python train.py --norm_eps=1e-05 --rope_theta=36900.0 --init_std_qkv=0.0361 --init_std_o=0.00768 --warmup_steps=265 --decay_fraction=0.821 --decay_shape="linear" --final_lr_fraction=0.0
Each number is 200 + 20 x the weight over its row's rms, rounded and kept within 0 to 999. Layers, rows and columns count from 0. The size before them is the row's rms in percent of the matrix's.

# up: layer 6 MLP up, 384x192, rms 0.12, rows 327-350, columns 96-191
# down: layer 6 MLP down (transposed), 384x192, rms 0.0798, rows 327-350, columns 96-191
# gate: layer 6 MLP gate, 384x192, rms 0.119, rows 328-351, columns 96-191
up327,110,212,189,184,188,224,203,223,214,191,216,233,231,171,175,189,223,224,228,215,212,187,246,165,187,167,185,214,225,226,182,209,187,209,236,211,235,161,181,178,200,204,205,226,189,165,203,161,194,187,191,234,185,168,245,222,208,195,196,228,177,204,195,208,216,185,216,203,198,198,230,204,187,210,199,182,205,240,183,187,206,194,194,184,193,181,212,219,207,164,190,207,220,185,235,199,190
down327,092,257,182,244,209,226,226,154,177,189,193,212,180,205,179,184,212,199,219,176,210,185,237,213,202,218,195,225,191,157,203,196,197,219,192,190,212,246,164,187,191,210,198,226,215,196,194,194,205,169,182,212,190,180,211,187,190,225,209,197,187,201,233,259,240,206,192,174,202,205,234,198,225,180,217,162,203,236,191,207,210,214,205,194,194,215,184,181,211,186,175,178,196,178,189,183,186
gate328,094,225,207,194,207,171,222,228,203,189,214,230,223,165,196,171,201,182,184,195,213,191,186,157,200,193,178,182,203,223,180,180,199,197,192,215,176,190,170,203,217,208,204,190,196,179,182,179,144,205,215,210,191,186,218,187,203,174,224,232,223,178,205,169,210,209,203,199,173,206,219,194,172,179,203,179,183,202,183,183,191,231,216,197,223,190,205,185,191,202,217,184,200,204,194,237,186
up328,101,232,220,182,208,197,164,212,219,241,178,207,162,152,187,178,216,185,180,191,195,185,199,203,222,169,227,196,168,214,141,210,232,201,205,180,166,205,172,205,176,172,215,176,189,197,188,255,188,209,206,182,222,229,204,213,186,191,201,207,204,185,192,204,204,204,217,208,192,202,186,224,186,226,233,182,198,195,190,236,206,197,179,184,198,176,191,204,180,214,200,225,234,193,175,159,216
down328,098,209,184,175,176,189,216,166,215,193,200,189,177,217,199,179,228,191,216,200,172,192,188,166,226,172,162,199,210,188,187,230,209,192,198,199,201,172,216,170,192,192,216,200,172,211,220,210,182,184,198,208,188,207,190,201,212,192,183,218,198,180,191,211,174,200,177,192,175,204,160,201,176,203,208,166,227,205,197,204,204,170,175,241,217,187,242,222,215,160,173,211,198,173,199,217,182
gate329,095,222,200,214,189,226,201,191,190,184,210,186,192,195,228,199,236,179,221,183,214,182,214,231,206,194,230,199,233,203,210,210,194,174,207,168,186,196,163,207,186,192,204,183,189,205,230,221,209,207,165,155,199,197,177,185,233,192,225,180,208,248,210,206,207,186,240,216,223,202,177,194,178,193,213,199,218,159,181,209,216,171,205,180,186,220,201,198,217,193,188,234,185,214,230,207,183
up329,097,176,171,170,211,221,202,204,177,189,175,142,194,231,203,226,219,213,194,198,201,194,201,235,167,223,169,233,235,219,200,208,218,183,209,211,193,201,170,202,194,193,176,191,161,162,220,198,198,196,188,193,212,186,165,208,195,203,229,178,225,230,161,224,222,220,210,220,203,227,170,178,211,207,208,207,205,190,173,222,184,200,194,184,206,215,202,225,199,169,236,148,256,213,222,220,196
down329,082,190,177,180,201,180,178,192,236,204,174,197,176,206,190,203,178,238,162,163,170,234,210,178,218,213,193,205,193,193,196,218,205,199,163,188,181,201,235,190,240,191,206,219,199,223,162,187,159,185,213,214,209,193,207,199,221,211,180,185,187,187,187,213,177,220,208,176,188,190,214,205,194,217,201,192,214,203,232,223,202,208,173,210,192,190,207,209,193,195,215,234,208,213,169,223,212
gate330,104,223,236,198,211,223,181,212,191,195,169,192,189,194,203,198,192,222,188,188,206,206,189,199,230,195,212,194,200,205,226,178,180,222,210,192,202,186,202,192,181,251,189,205,219,184,208,162,171,194,228,206,222,219,220,169,220,211,222,208,187,214,171,209,185,199,216,204,203,199,211,200,229,187,207,171,211,223,182,211,174,190,225,199,226,192,218,213,205,208,237,205,216,164,211,178,198
up330,099,232,189,168,188,210,192,202,187,223,203,223,224,212,180,195,179,197,201,228,244,170,197,246,166,218,156,187,212,195,166,218,223,214,215,192,225,201,201,200,223,189,162,242,212,224,183,191,205,199,221,192,204,183,209,199,199,208,171,213,237,193,167,188,191,206,210,154,219,197,198,202,195,168,198,182,172,202,207,224,217,234,220,208,190,213,222,221,210,210,201,192,204,184,171,189,211
down330,101,190,189,197,216,220,216,176,187,186,176,175,215,225,183,169,212,213,210,185,177,188,180,219,204,181,211,231,205,202,181,223,204,218,219,220,147,172,221,225,166,165,220,204,225,183,193,199,230,198,202,212,180,215,218,213,212,203,205,184,199,225,198,216,225,213,215,227,181,210,205,174,194,207,222,201,160,211,225,178,242,204,174,206,202,231,181,196,199,189,208,159,185,189,150,206,222
gate331,094,208,198,182,185,233,241,205,223,225,192,199,179,191,209,211,220,181,227,182,200,228,212,182,199,203,219,175,193,212,211,192,232,226,231,202,209,210,229,217,212,206,184,200,181,213,242,209,186,206,185,195,216,182,173,187,199,206,227,196,201,241,248,198,179,189,160,200,215,186,189,189,211,193,179,204,191,207,271,169,231,190,185,188,206,193,199,209,218,217,192,190,186,228,254,183,196
up331,104,190,183,190,205,205,202,194,171,209,197,208,190,201,161,213,228,202,176,234,180,205,217,188,196,194,209,202,216,210,202,211,202,218,197,208,221,197,198,172,219,203,168,183,189,233,238,225,188,206,181,227,195,177,213,184,209,202,186,191,194,212,199,171,192,215,199,180,204,181,213,199,193,205,200,230,193,184,208,170,204,219,203,202,167,186,168,208,194,255,217,221,216,203,231,196,187
down331,106,197,195,188,176,186,228,187,243,233,205,198,224,184,168,219,177,244,228,193,191,215,203,224,193,204,161,217,198,179,172,183,195,227,204,210,209,203,189,197,167,210,233,199,208,220,191,201,191,199,231,160,177,228,172,216,176,233,178,214,183,197,219,177,204,225,227,171,213,188,182,152,194,195,190,206,218,212,170,211,181,202,209,244,190,227,214,190,206,208,203,229,218,198,185,203,204
gate332,095,200,235,207,225,206,236,205,184,206,221,194,224,210,208,191,177,233,218,165,194,216,174,175,192,211,221,177,238,211,210,214,182,234,215,165,185,218,226,195,197,206,194,238,215,232,233,218,221,185,172,209,196,226,201,211,163,191,168,194,204,217,238,187,198,176,161,179,190,182,203,194,187,203,183,211,191,192,194,228,228,253,174,181,202,209,210,218,194,167,166,208,189,186,188,183,194
up332,095,209,186,167,157,211,205,205,219,200,202,189,219,184,191,216,250,166,217,214,188,199,208,217,185,227,230,201,221,173,178,247,154,187,200,170,182,208,178,202,230,186,193,204,220,206,217,218,191,218,205,203,201,203,215,212,175,149,197,193,155,189,178,177,198,199,193,181,207,209,214,207,193,208,198,181,191,194,171,205,232,224,210,213,231,208,185,240,180,221,213,215,177,186,193,183,196
down332,099,171,204,210,168,229,185,202,212,223,212,226,200,190,229,201,164,173,220,236,205,185,184,202,213,196,187,236,197,223,181,204,203,225,186,175,215,219,196,191,197,197,209,176,205,169,190,171,199,180,188,195,186,168,175,191,202,228,216,214,229,207,212,203,183,197,229,219,166,198,193,209,218,197,213,213,231,215,188,188,182,221,193,186,184,221,192,181,228,229,176,167,206,200,196,221,204
gate333,103,175,238,224,193,186,207,175,223,207,235,207,219,185,252,189,221,173,218,188,232,195,237,200,201,200,191,209,208,200,204,200,173,201,161,220,190,235,215,203,201,195,215,224,218,179,199,161,182,225,188,218,207,212,209,200,247,186,208,183,208,191,208,202,165,184,227,214,189,209,200,155,197,182,184,196,180,187,165,216,176,222,222,223,229,191,180,199,213,195,163,182,194,190,236,197,217
up333,100,208,179,223,193,211,210,250,165,219,211,193,171,217,186,162,194,166,219,213,219,210,192,200,209,204,195,162,190,229,182,198,181,185,201,161,187,209,188,207,195,193,208,179,240,208,211,195,201,198,179,211,165,197,182,190,213,222,223,212,199,193,214,187,189,140,215,175,215,207,202,207,229,164,191,214,185,226,209,215,180,225,185,206,206,225,192,211,162,191,218,231,173,219,196,182,197
down333,103,184,181,220,216,196,188,180,186,200,214,189,230,224,199,197,174,174,202,213,204,235,200,197,198,188,189,177,185,203,182,207,178,198,199,192,196,217,180,185,156,195,211,208,220,205,184,179,222,219,186,233,181,214,158,182,203,194,182,187,219,238,217,228,195,223,175,183,194,218,233,195,186,182,203,195,149,173,213,194,190,188,226,218,151,185,216,230,200,183,199,171,201,211,207,207,183
gate334,103,192,214,249,203,194,221,208,218,207,193,231,196,215,198,181,233,201,188,197,240,195,240,184,182,219,210,218,209,235,197,173,221,178,201,199,150,198,212,208,230,177,163,215,193,232,207,177,240,215,189,183,197,161,188,182,240,162,219,214,216,185,187,194,237,203,234,241,197,205,240,185,218,199,163,193,199,220,205,203,170,240,207,192,203,213,198,220,177,182,198,201,188,189,207,187,231
up334,105,202,203,187,167,195,219,194,187,214,192,224,205,203,167,214,206,208,199,171,156,192,180,216,201,216,159,176,205,228,203,172,203,182,203,159,225,191,234,192,214,168,221,217,206,187,169,224,199,209,213,193,235,224,180,190,233,181,199,191,225,217,206,206,226,162,205,216,240,194,206,216,208,190,214,206,212,210,210,212,195,171,193,248,188,195,159,219,212,203,213,259,204,180,199,194,186
down334,109,189,220,180,219,192,177,201,217,196,193,185,199,198,212,216,185,241,183,183,203,195,192,216,179,246,173,194,195,217,190,234,193,196,219,205,161,188,215,218,192,211,194,219,188,210,156,194,172,192,227,201,222,209,221,225,208,183,206,160,222,194,203,172,241,202,193,183,196,210,208,237,190,208,207,164,213,180,198,219,218,197,220,174,244,222,213,231,184,203,238,236,198,180,175,209,177
gate335,097,205,246,225,187,192,186,156,235,204,217,191,196,213,202,212,230,209,206,187,185,169,204,226,216,187,192,158,222,229,199,175,212,157,231,185,213,216,173,217,223,189,212,190,145,206,220,183,213,173,236,175,190,239,176,241,189,192,215,190,190,196,227,182,212,179,196,191,208,213,211,185,178,184,223,199,181,190,191,231,211,211,222,175,244,206,222,211,193,201,178,205,177,172,209,213,230
up335,096,213,206,189,234,194,230,199,203,185,210,190,239,206,173,209,158,165,198,216,202,224,201,205,198,194,182,229,214,198,213,185,185,217,213,182,239,226,197,205,241,221,181,205,227,208,212,208,212,204,163,194,212,216,200,201,195,199,209,177,221,217,188,233,221,184,193,231,205,189,228,200,265,172,191,214,219,232,181,212,206,212,171,205,228,201,188,181,212,199,194,181,208,203,223,176,202
down335,094,202,195,221,172,235,219,183,199,202,220,205,183,204,153,202,175,174,212,210,154,207,195,192,186,241,226,228,224,225,213,225,192,198,199,195,186,224,219,221,201,218,186,192,206,187,203,191,184,222,205,219,172,167,218,231,183,202,186,181,170,203,201,193,221,176,231,173,229,157,209,216,212,207,200,181,210,215,191,224,201,192,213,180,203,166,188,208,170,179,184,197,234,189,215,209,210
gate336,104,188,191,191,207,190,214,227,201,198,193,194,213,222,197,172,155,207,211,185,199,219,231,204,171,202,197,221,179,204,212,219,197,206,230,249,175,247,229,226,228,190,218,227,197,179,226,220,213,163,219,220,194,184,214,221,232,176,207,200,189,237,154,201,200,211,232,211,186,198,203,202,223,175,165,176,191,194,219,211,218,180,234,228,159,201,209,207,213,218,220,208,187,232,179,170,211
up336,098,201,179,223,193,174,213,198,212,210,160,206,207,204,230,172,216,205,219,170,208,192,215,205,255,196,192,186,220,187,213,209,191,187,174,197,231,197,197,209,159,178,210,182,190,226,155,184,162,199,200,198,189,207,172,205,208,181,192,194,184,208,181,195,203,190,191,193,197,185,200,239,241,218,236,212,204,193,186,186,186,248,176,191,219,186,177,198,217,176,195,216,162,194,190,211,224
down336,103,188,191,226,184,227,187,189,205,197,213,205,196,181,191,202,187,183,229,220,250,182,162,205,157,205,198,187,223,185,194,234,160,208,174,195,196,224,209,198,171,236,214,196,222,184,164,217,205,221,225,181,204,225,194,219,212,224,173,164,213,215,185,184,219,207,226,244,190,227,172,230,175,234,198,209,185,186,216,185,201,203,208,157,210,201,208,210,213,161,186,216,227,222,178,183,173
gate337,095,205,182,184,178,212,219,219,183,204,239,210,200,163,190,196,205,205,198,192,194,203,214,207,162,174,205,215,208,209,183,217,230,200,195,213,181,206,174,174,231,205,203,181,161,179,243,208,190,198,174,232,178,235,195,221,230,171,196,174,195,192,148,224,200,201,199,156,189,217,240,180,201,196,218,220,198,204,199,169,224,188,185,238,218,214,164,200,224,187,219,191,204,183,199,213,224
up337,100,215,205,168,196,210,220,177,189,217,245,231,190,192,147,200,211,227,186,222,172,220,218,201,184,172,192,210,196,198,211,197,193,218,217,202,124,201,167,157,192,212,177,159,184,214,216,222,155,208,191,207,197,196,227,194,209,195,193,213,179,222,211,205,221,223,186,182,220,213,204,184,223,176,203,213,166,184,193,173,201,239,149,214,194,172,191,204,237,188,200,218,211,191,212,200,184
down337,085,189,179,232,210,194,206,206,216,197,182,202,206,182,213,215,203,197,212,231,185,202,211,190,215,199,226,211,194,219,205,182,211,159,194,199,202,190,223,227,209,184,225,203,210,160,205,200,186,189,217,202,201,199,198,177,159,206,216,188,197,196,173,196,200,221,189,220,225,190,150,197,155,188,212,224,212,190,199,216,156,192,230,207,173,186,213,180,171,208,177,202,184,225,180,169,177
gate338,103,184,234,220,242,233,204,202,207,205,204,234,217,227,190,167,191,220,265,217,224,212,190,204,203,204,199,191,177,216,184,221,212,189,175,200,195,218,181,157,198,218,188,211,183,195,201,217,197,213,187,199,196,181,199,228,197,187,196,194,199,185,235,230,223,195,193,208,176,230,211,190,209,170,202,173,185,206,207,218,190,202,191,205,196,167,212,223,216,201,205,201,220,191,200,231,225
up338,098,166,184,213,198,193,251,187,188,170,235,211,225,191,199,213,203,191,213,225,190,183,184,232,174,170,211,177,180,189,209,212,200,193,198,226,162,195,225,194,232,192,190,178,187,210,194,231,206,191,176,164,177,213,222,193,217,194,185,175,220,209,191,213,210,162,157,225,170,190,204,175,190,192,229,178,185,195,211,203,202,210,208,189,257,220,206,193,217,173,201,198,234,177,244,177,194
down338,101,196,213,203,214,196,213,211,220,220,173,207,195,196,212,197,207,195,176,204,200,167,208,187,181,193,211,207,225,198,181,221,222,221,224,173,213,162,194,215,221,191,209,205,253,220,231,210,190,215,203,210,181,197,195,202,188,220,192,235,170,221,201,189,202,235,201,219,209,195,165,214,204,193,215,176,222,200,204,192,189,183,174,210,182,187,224,214,174,194,237,222,201,207,223,222,185
gate339,096,200,197,202,203,216,224,186,198,180,186,205,208,216,181,219,214,191,225,178,207,216,221,184,206,217,178,198,209,216,256,201,189,201,219,253,220,185,186,167,188,191,192,198,202,193,179,220,211,226,194,186,215,271,182,184,164,205,215,201,190,210,219,227,200,202,195,227,189,223,213,244,220,221,221,188,164,239,193,229,198,198,217,172,175,224,206,192,206,195,177,191,184,220,187,200,183
up339,093,216,239,203,205,201,200,157,247,204,206,194,182,216,241,188,242,191,205,186,218,207,201,212,170,204,186,163,205,199,201,213,208,207,227,195,199,201,196,227,172,185,193,194,201,199,184,214,227,204,200,169,176,236,173,201,205,187,200,189,136,181,190,219,182,164,198,177,193,215,225,197,182,203,210,181,197,173,159,186,223,196,182,189,251,175,222,204,208,241,214,211,187,223,197,199,195
down339,095,173,205,223,163,233,209,227,202,205,203,186,247,195,167,197,214,202,164,208,212,219,162,182,222,232,187,199,222,181,185,215,207,181,189,187,191,228,197,209,196,156,207,241,228,208,203,214,188,205,198,201,193,173,213,204,175,189,181,191,205,197,188,213,212,221,222,200,184,199,211,185,199,186,218,227,235,238,184,175,184,178,185,231,166,186,194,202,165,204,208,175,206,202,222,210,207
gate340,102,204,194,203,185,172,209,184,190,222,225,190,206,211,196,175,201,185,204,185,223,213,216,178,166,208,170,176,194,215,193,181,199,201,183,207,173,226,182,188,222,196,229,218,186,192,168,201,211,197,215,197,194,179,201,200,222,171,209,202,215,222,208,249,196,199,215,193,220,213,200,209,212,176,182,173,178,189,199,176,210,257,201,216,178,202,196,229,233,186,211,219,169,172,184,199,208
up340,102,207,191,206,189,205,238,214,195,197,200,241,213,187,200,223,212,204,202,198,200,206,162,211,229,193,228,191,209,200,175,227,174,204,224,193,217,196,193,202,199,225,205,194,215,198,235,185,224,214,180,214,158,177,229,187,188,228,211,176,192,182,206,208,197,199,229,197,230,222,209,207,223,190,191,220,252,179,167,177,211,190,196,234,156,211,204,162,181,211,215,194,209,188,257,228,204
down340,101,196,221,221,165,167,179,208,166,166,202,182,204,211,191,210,209,177,241,206,203,209,212,203,186,145,218,193,195,218,211,188,210,212,186,201,238,239,175,192,183,205,215,208,172,205,148,166,190,201,179,208,202,195,222,197,222,164,221,193,196,207,218,219,210,210,208,219,198,183,215,182,179,206,208,171,162,206,217,163,214,221,193,207,186,204,165,225,201,227,185,203,189,209,197,177,195
gate341,102,182,200,190,186,224,225,182,215,218,219,230,200,216,220,219,203,186,223,183,179,218,191,205,179,193,178,221,214,222,230,179,180,224,227,207,203,192,209,217,217,162,191,194,236,205,213,176,210,189,178,204,201,187,220,176,187,191,217,221,162,181,216,198,154,199,202,207,191,231,233,188,192,198,198,191,229,205,179,213,207,190,222,210,231,214,186,154,200,186,193,220,200,216,212,232,200
up341,100,155,200,152,203,207,233,210,199,189,212,225,181,216,183,199,236,208,162,196,209,176,221,220,188,199,195,210,198,193,203,198,202,195,188,216,169,195,184,197,181,205,207,189,167,206,196,198,199,198,178,182,172,214,233,161,189,187,179,209,204,191,192,205,227,169,181,187,210,231,181,147,235,227,172,213,195,183,214,212,216,220,233,181,253,188,158,180,213,187,202,244,196,190,162,176,172
down341,100,219,198,232,199,195,190,204,197,182,196,194,227,212,202,190,187,175,154,222,210,226,203,199,185,183,188,168,179,226,179,180,214,194,227,208,159,204,169,207,187,202,173,210,187,168,191,170,217,163,183,171,210,172,227,201,187,173,176,205,227,214,206,200,225,210,190,200,188,179,218,187,205,221,208,181,191,200,191,219,225,182,219,165,186,198,235,168,201,213,196,211,182,234,244,208,232
gate342,096,198,163,214,193,217,191,212,212,231,196,215,186,232,252,165,205,162,231,209,197,184,202,206,182,205,197,202,207,190,202,199,177,168,197,222,195,231,195,200,202,229,232,173,182,235,228,235,172,225,213,220,202,179,208,193,175,215,220,187,196,214,218,195,210,210,239,181,194,222,231,198,202,224,205,192,207,221,192,159,184,210,221,207,207,229,202,173,195,182,222,206,190,182,217,167,195
up342,101,233,215,182,187,174,228,203,211,180,182,173,200,195,195,193,249,205,171,192,181,211,203,183,227,184,202,194,178,188,186,202,248,205,210,189,181,207,202,232,204,161,190,218,210,220,192,192,201,198,253,190,191,210,201,187,210,182,172,217,194,203,197,249,179,198,186,176,219,194,207,214,196,195,208,173,158,198,170,213,175,186,158,229,194,208,182,227,208,230,215,203,217,164,186,218,211
down342,103,226,198,235,195,176,175,178,193,181,209,206,182,191,187,166,236,214,248,211,184,209,163,200,209,217,232,233,230,202,188,221,207,211,200,254,199,212,218,181,186,173,184,163,173,216,149,229,177,194,195,184,172,196,176,157,202,197,234,188,220,213,191,223,218,200,210,192,180,179,168,215,221,200,234,174,185,209,199,154,179,193,214,229,180,209,193,214,200,198,210,168,199,197,209,154,197
gate343,105,220,218,177,209,179,194,202,186,165,230,212,201,217,218,221,217,189,214,197,220,220,175,169,195,185,228,173,192,193,186,192,226,165,198,191,227,169,187,201,200,196,202,205,215,191,197,216,177,194,187,222,182,188,201,199,210,215,186,249,200,253,172,224,223,219,208,209,172,210,212,212,203,222,229,188,176,230,222,220,198,213,201,207,239,181,235,216,224,235,183,195,195,232,211,221,202
up343,103,239,225,202,184,204,186,200,207,191,203,187,196,220,239,189,243,255,187,190,205,202,178,202,191,213,223,176,197,210,191,198,195,216,202,218,195,191,217,184,201,218,213,198,171,234,192,193,195,194,206,185,228,203,209,185,189,188,212,213,192,195,172,192,201,173,227,198,197,202,217,185,212,192,193,175,178,183,212,196,213,210,190,200,202,207,234,213,154,188,227,210,222,177,221,199,193
down343,106,221,177,210,197,201,175,211,190,193,234,227,195,161,215,233,214,181,212,204,194,193,206,174,234,203,191,197,236,252,202,177,220,192,165,209,196,193,198,211,198,181,227,202,219,212,167,200,179,193,160,178,184,195,218,209,227,209,198,219,216,168,195,218,210,183,214,227,192,186,203,222,219,208,202,168,225,209,244,199,236,189,213,156,203,179,187,191,221,181,226,172,180,200,175,216,208
gate344,102,257,201,209,245,216,223,194,203,178,226,208,184,206,185,167,202,190,165,192,185,196,194,214,192,182,178,182,186,218,225,225,191,173,207,188,204,183,192,211,178,197,176,187,178,218,201,174,193,172,205,202,244,187,197,206,182,181,213,178,222,167,190,243,179,189,225,191,201,176,216,161,175,223,183,196,233,199,196,219,225,189,217,207,212,199,191,221,219,198,230,180,248,203,198,208,189
up344,105,215,191,180,224,196,205,182,195,196,186,210,212,207,221,236,214,203,173,241,200,215,220,225,207,190,196,213,221,216,206,223,219,203,173,213,196,224,207,219,205,188,226,181,188,220,214,171,204,202,220,197,191,156,179,208,214,180,223,218,207,217,205,190,224,194,209,205,237,213,180,207,166,173,185,190,217,168,199,183,194,174,240,188,179,214,204,213,189,233,174,184,212,176,213,180,187
down344,104,229,199,171,204,210,156,205,179,170,239,200,200,196,191,219,221,206,195,194,199,227,232,203,225,222,200,214,221,182,186,186,221,167,234,213,204,183,202,204,207,194,211,189,194,219,193,168,186,197,211,185,207,185,215,195,160,205,209,209,182,164,236,229,198,162,218,213,200,226,212,200,217,198,206,203,178,201,200,216,213,154,185,219,203,233,173,177,198,153,213,206,236,207,174,163,197
gate345,104,199,219,179,195,206,220,183,142,207,231,202,215,212,179,220,169,200,200,195,226,230,227,207,191,201,246,192,236,185,232,167,232,160,206,190,186,204,194,244,183,214,229,221,230,179,186,181,200,189,189,192,201,177,169,196,201,206,224,195,204,200,200,225,192,206,195,235,193,210,215,183,197,223,186,190,207,190,190,148,194,207,235,196,210,196,197,212,210,205,232,193,189,180,203,152,198
up345,100,193,204,224,205,211,199,198,219,164,224,202,196,212,204,192,210,241,186,201,214,267,213,204,191,191,209,235,185,195,197,175,169,182,189,231,177,222,186,195,231,182,208,145,174,221,210,187,191,173,181,216,208,207,197,194,233,214,173,193,202,210,223,205,203,178,205,169,172,208,191,178,211,219,177,206,198,169,212,186,211,191,210,201,233,175,196,209,188,201,215,224,194,181,170,202,205
down345,102,165,246,180,209,199,189,229,235,207,236,229,180,196,177,198,225,178,205,212,167,208,204,193,189,223,169,252,186,217,194,196,202,189,199,198,195,205,209,216,187,201,218,204,179,199,216,205,200,219,230,192,211,207,208,200,173,208,175,194,220,247,201,203,203,170,237,190,221,193,188,194,181,199,222,238,183,234,216,211,197,198,194,213,210,196,218,216,193,189,180,200,195,227,208,195,192
gate346,100,184,231,179,159,224,210,161,209,221,191,187,227,194,226,181,225,202,193,194,198,191,235,237,215,217,214,196,217,240,187,176,205,230,229,182,233,202,208,240,194,184,183,212,204,188,206,175,209,193,184,192,182,200,187,184,183,183,179,164,197,242,206,199,199,171,189,192,201,188,187,194,213,222,185,190,153,238,182,206,187,166,240,204,184,188,174,214,223,202,200,212,201,214,199,183,201
up346,094,210,193,198,193,189,216,194,207,171,188,195,230,202,211,207,189,200,197,206,171,158,183,230,171,179,220,197,207,214,188,230,229,186,218,200,177,166,158,197,179,175,188,191,167,174,190,223,209,200,168,217,195,222,224,220,176,175,156,207,205,221,198,234,217,202,174,191,234,196,223,187,170,156,199,188,178,187,200,211,230,206,200,186,170,221,206,187,209,178,196,184,236,185,210,198,202
down346,098,218,168,196,244,167,219,219,220,202,165,204,184,204,206,218,203,183,169,192,215,192,201,195,220,205,186,209,208,215,224,166,221,195,191,195,251,204,240,191,252,184,185,196,175,234,239,208,164,167,194,211,187,187,171,192,194,214,221,190,216,197,172,191,211,221,189,204,162,241,169,202,159,195,220,200,219,198,194,212,161,228,217,200,215,208,207,187,209,232,183,184,195,205,209,232,171
gate347,103,145,213,209,215,174,195,175,236,188,186,238,189,215,222,168,242,210,194,159,204,163,204,186,184,176,192,207,205,197,204,210,220,235,196,213,201,208,221,222,215,174,236,221,177,177,153,204,241,160,187,196,182,179,180,151,230,204,246,203,214,165,195,234,173,199,247,217,197,204,171,181,212,184,174,192,208,172,209,184,223,208,187,215,214,193,192,180,182,212,183,207,219,221,186,198,202
up347,098,195,204,205,178,193,215,204,217,181,213,235,203,204,216,221,164,177,174,252,237,189,205,196,208,196,207,217,206,146,214,171,217,210,219,186,190,183,223,255,200,181,192,210,162,173,209,162,183,162,206,215,192,180,180,214,212,187,188,211,195,221,230,205,195,205,202,211,219,184,203,182,185,198,211,214,202,204,199,199,196,190,189,223,192,202,225,212,216,205,186,187,229,214,202,183,216
down347,105,211,203,202,170,185,196,182,213,198,185,196,177,217,180,191,186,172,205,208,203,165,230,211,207,176,229,203,239,200,189,187,201,220,197,241,174,202,210,224,221,177,207,172,212,196,186,198,214,222,176,196,181,198,196,201,201,213,215,234,192,214,204,207,179,247,194,176,179,170,230,198,179,222,208,212,209,229,184,206,185,187,201,200,218,220,192,203,181,216,200,177,185,174,189,217,240
gate348,103,179,254,185,207,179,228,173,202,162,228,196,232,198,180,236,214,184,210,211,212,232,203,188,192,245,200,209,181,245,205,225,202,212,239,181,225,228,224,190,200,196,191,200,208,163,213,188,185,164,191,199,208,233,180,170,211,179,188,193,182,195,204,233,216,183,206,205,182,193,216,209,162,217,220,141,206,226,185,225,208,183,205,204,206,167,191,223,173,181,158,178,210,206,195,237,191
up348,104,196,173,214,208,198,179,214,211,197,246,187,210,214,214,172,174,200,182,207,219,194,226,211,218,161,168,228,213,226,167,172,194,210,212,221,184,203,222,201,198,182,172,219,215,198,177,190,218,211,236,195,194,212,220,207,181,219,189,221,230,193,179,168,197,186,211,179,237,191,208,248,245,241,218,212,171,253,180,216,203,202,194,202,178,203,195,169,238,209,190,240,184,224,203,224,243
down348,100,176,205,225,216,208,166,185,232,187,235,214,195,164,158,178,208,194,192,204,189,194,207,202,177,197,225,223,193,165,206,206,189,195,195,227,238,200,180,193,223,174,220,176,224,198,234,200,223,206,201,214,183,200,218,194,161,183,172,204,207,220,193,200,207,175,214,172,208,193,206,191,205,210,190,156,160,199,228,202,199,244,230,216,181,178,248,181,175,189,216,186,185,200,222,227,209
gate349,106,184,210,190,196,197,203,176,212,162,199,243,197,166,210,204,199,200,204,213,223,207,221,181,198,172,197,185,184,184,181,190,243,210,207,200,218,224,176,197,202,173,213,240,225,226,194,160,209,198,225,203,172,184,228,191,226,191,177,226,226,203,167,216,212,199,210,190,231,210,179,176,165,225,186,207,195,179,188,182,199,216,221,210,227,204,179,222,195,173,160,188,234,161,201,204,210
up349,103,198,196,202,195,195,193,183,216,213,194,213,173,174,218,208,188,250,256,237,192,223,220,201,202,221,163,193,249,203,189,209,198,215,219,215,209,212,250,166,187,226,195,176,165,202,207,213,220,187,174,210,193,195,201,211,179,242,176,208,205,203,201,221,204,187,234,206,262,202,188,224,194,202,213,172,194,215,198,199,214,178,205,186,205,228,194,213,221,157,200,219,175,207,208,198,195
down349,107,183,202,161,194,231,167,222,205,203,220,205,172,212,202,175,240,155,233,205,169,187,189,187,231,232,206,189,171,228,200,179,195,199,196,201,207,245,175,192,176,209,194,187,199,191,189,208,233,191,192,207,202,181,216,197,214,196,166,198,211,209,186,216,204,203,207,217,202,177,192,234,175,216,208,213,201,180,203,185,205,186,222,176,187,199,189,190,174,208,196,183,180,162,197,213,163
gate350,106,180,215,243,192,177,178,205,191,178,262,212,229,176,218,156,210,214,185,198,190,172,196,184,202,182,229,225,203,204,214,177,210,183,198,194,223,214,212,234,209,198,239,211,183,163,182,170,191,209,209,205,199,200,190,186,148,218,217,221,206,200,174,200,201,200,180,180,230,245,182,192,195,180,204,224,201,200,219,209,222,212,198,165,200,197,178,226,211,235,186,213,215,211,204,214,193
up350,098,156,236,184,217,201,200,202,208,211,174,210,206,178,207,209,187,186,223,227,192,233,179,216,196,182,203,217,181,194,210,198,190,247,224,209,242,200,200,234,177,226,156,203,209,194,191,179,203,205,208,186,205,216,197,192,221,209,230,162,190,181,194,209,193,172,179,197,209,204,215,196,178,199,189,187,155,228,210,199,213,232,191,192,227,186,206,180,212,220,203,191,189,211,201,181,183
down350,095,233,183,174,190,188,176,194,203,214,215,227,232,206,207,170,194,195,192,202,207,215,184,158,215,187,202,207,193,193,174,191,197,172,201,200,185,229,139,176,229,191,185,173,167,210,202,218,180,178,198,194,199,175,198,224,242,268,202,213,230,185,198,233,212,198,190,183,200,188,196,168,204,183,180,233,180,194,215,197,216,225,199,223,215,225,189,191,178,233,238,216,196,206,220,193,202
gate351,094,181,220,205,198,196,210,179,214,190,189,217,240,201,173,212,229,224,210,200,221,164,195,198,216,182,188,207,205,193,206,226,190,211,191,204,208,202,252,171,210,242,186,189,220,232,209,205,177,211,187,198,230,199,199,195,198,195,218,198,169,171,206,203,158,193,239,207,171,193,188,207,202,190,226,202,239,256,188,178,229,191,164,187,202,167,172,209,198,211,203,230,222,232,210,197,182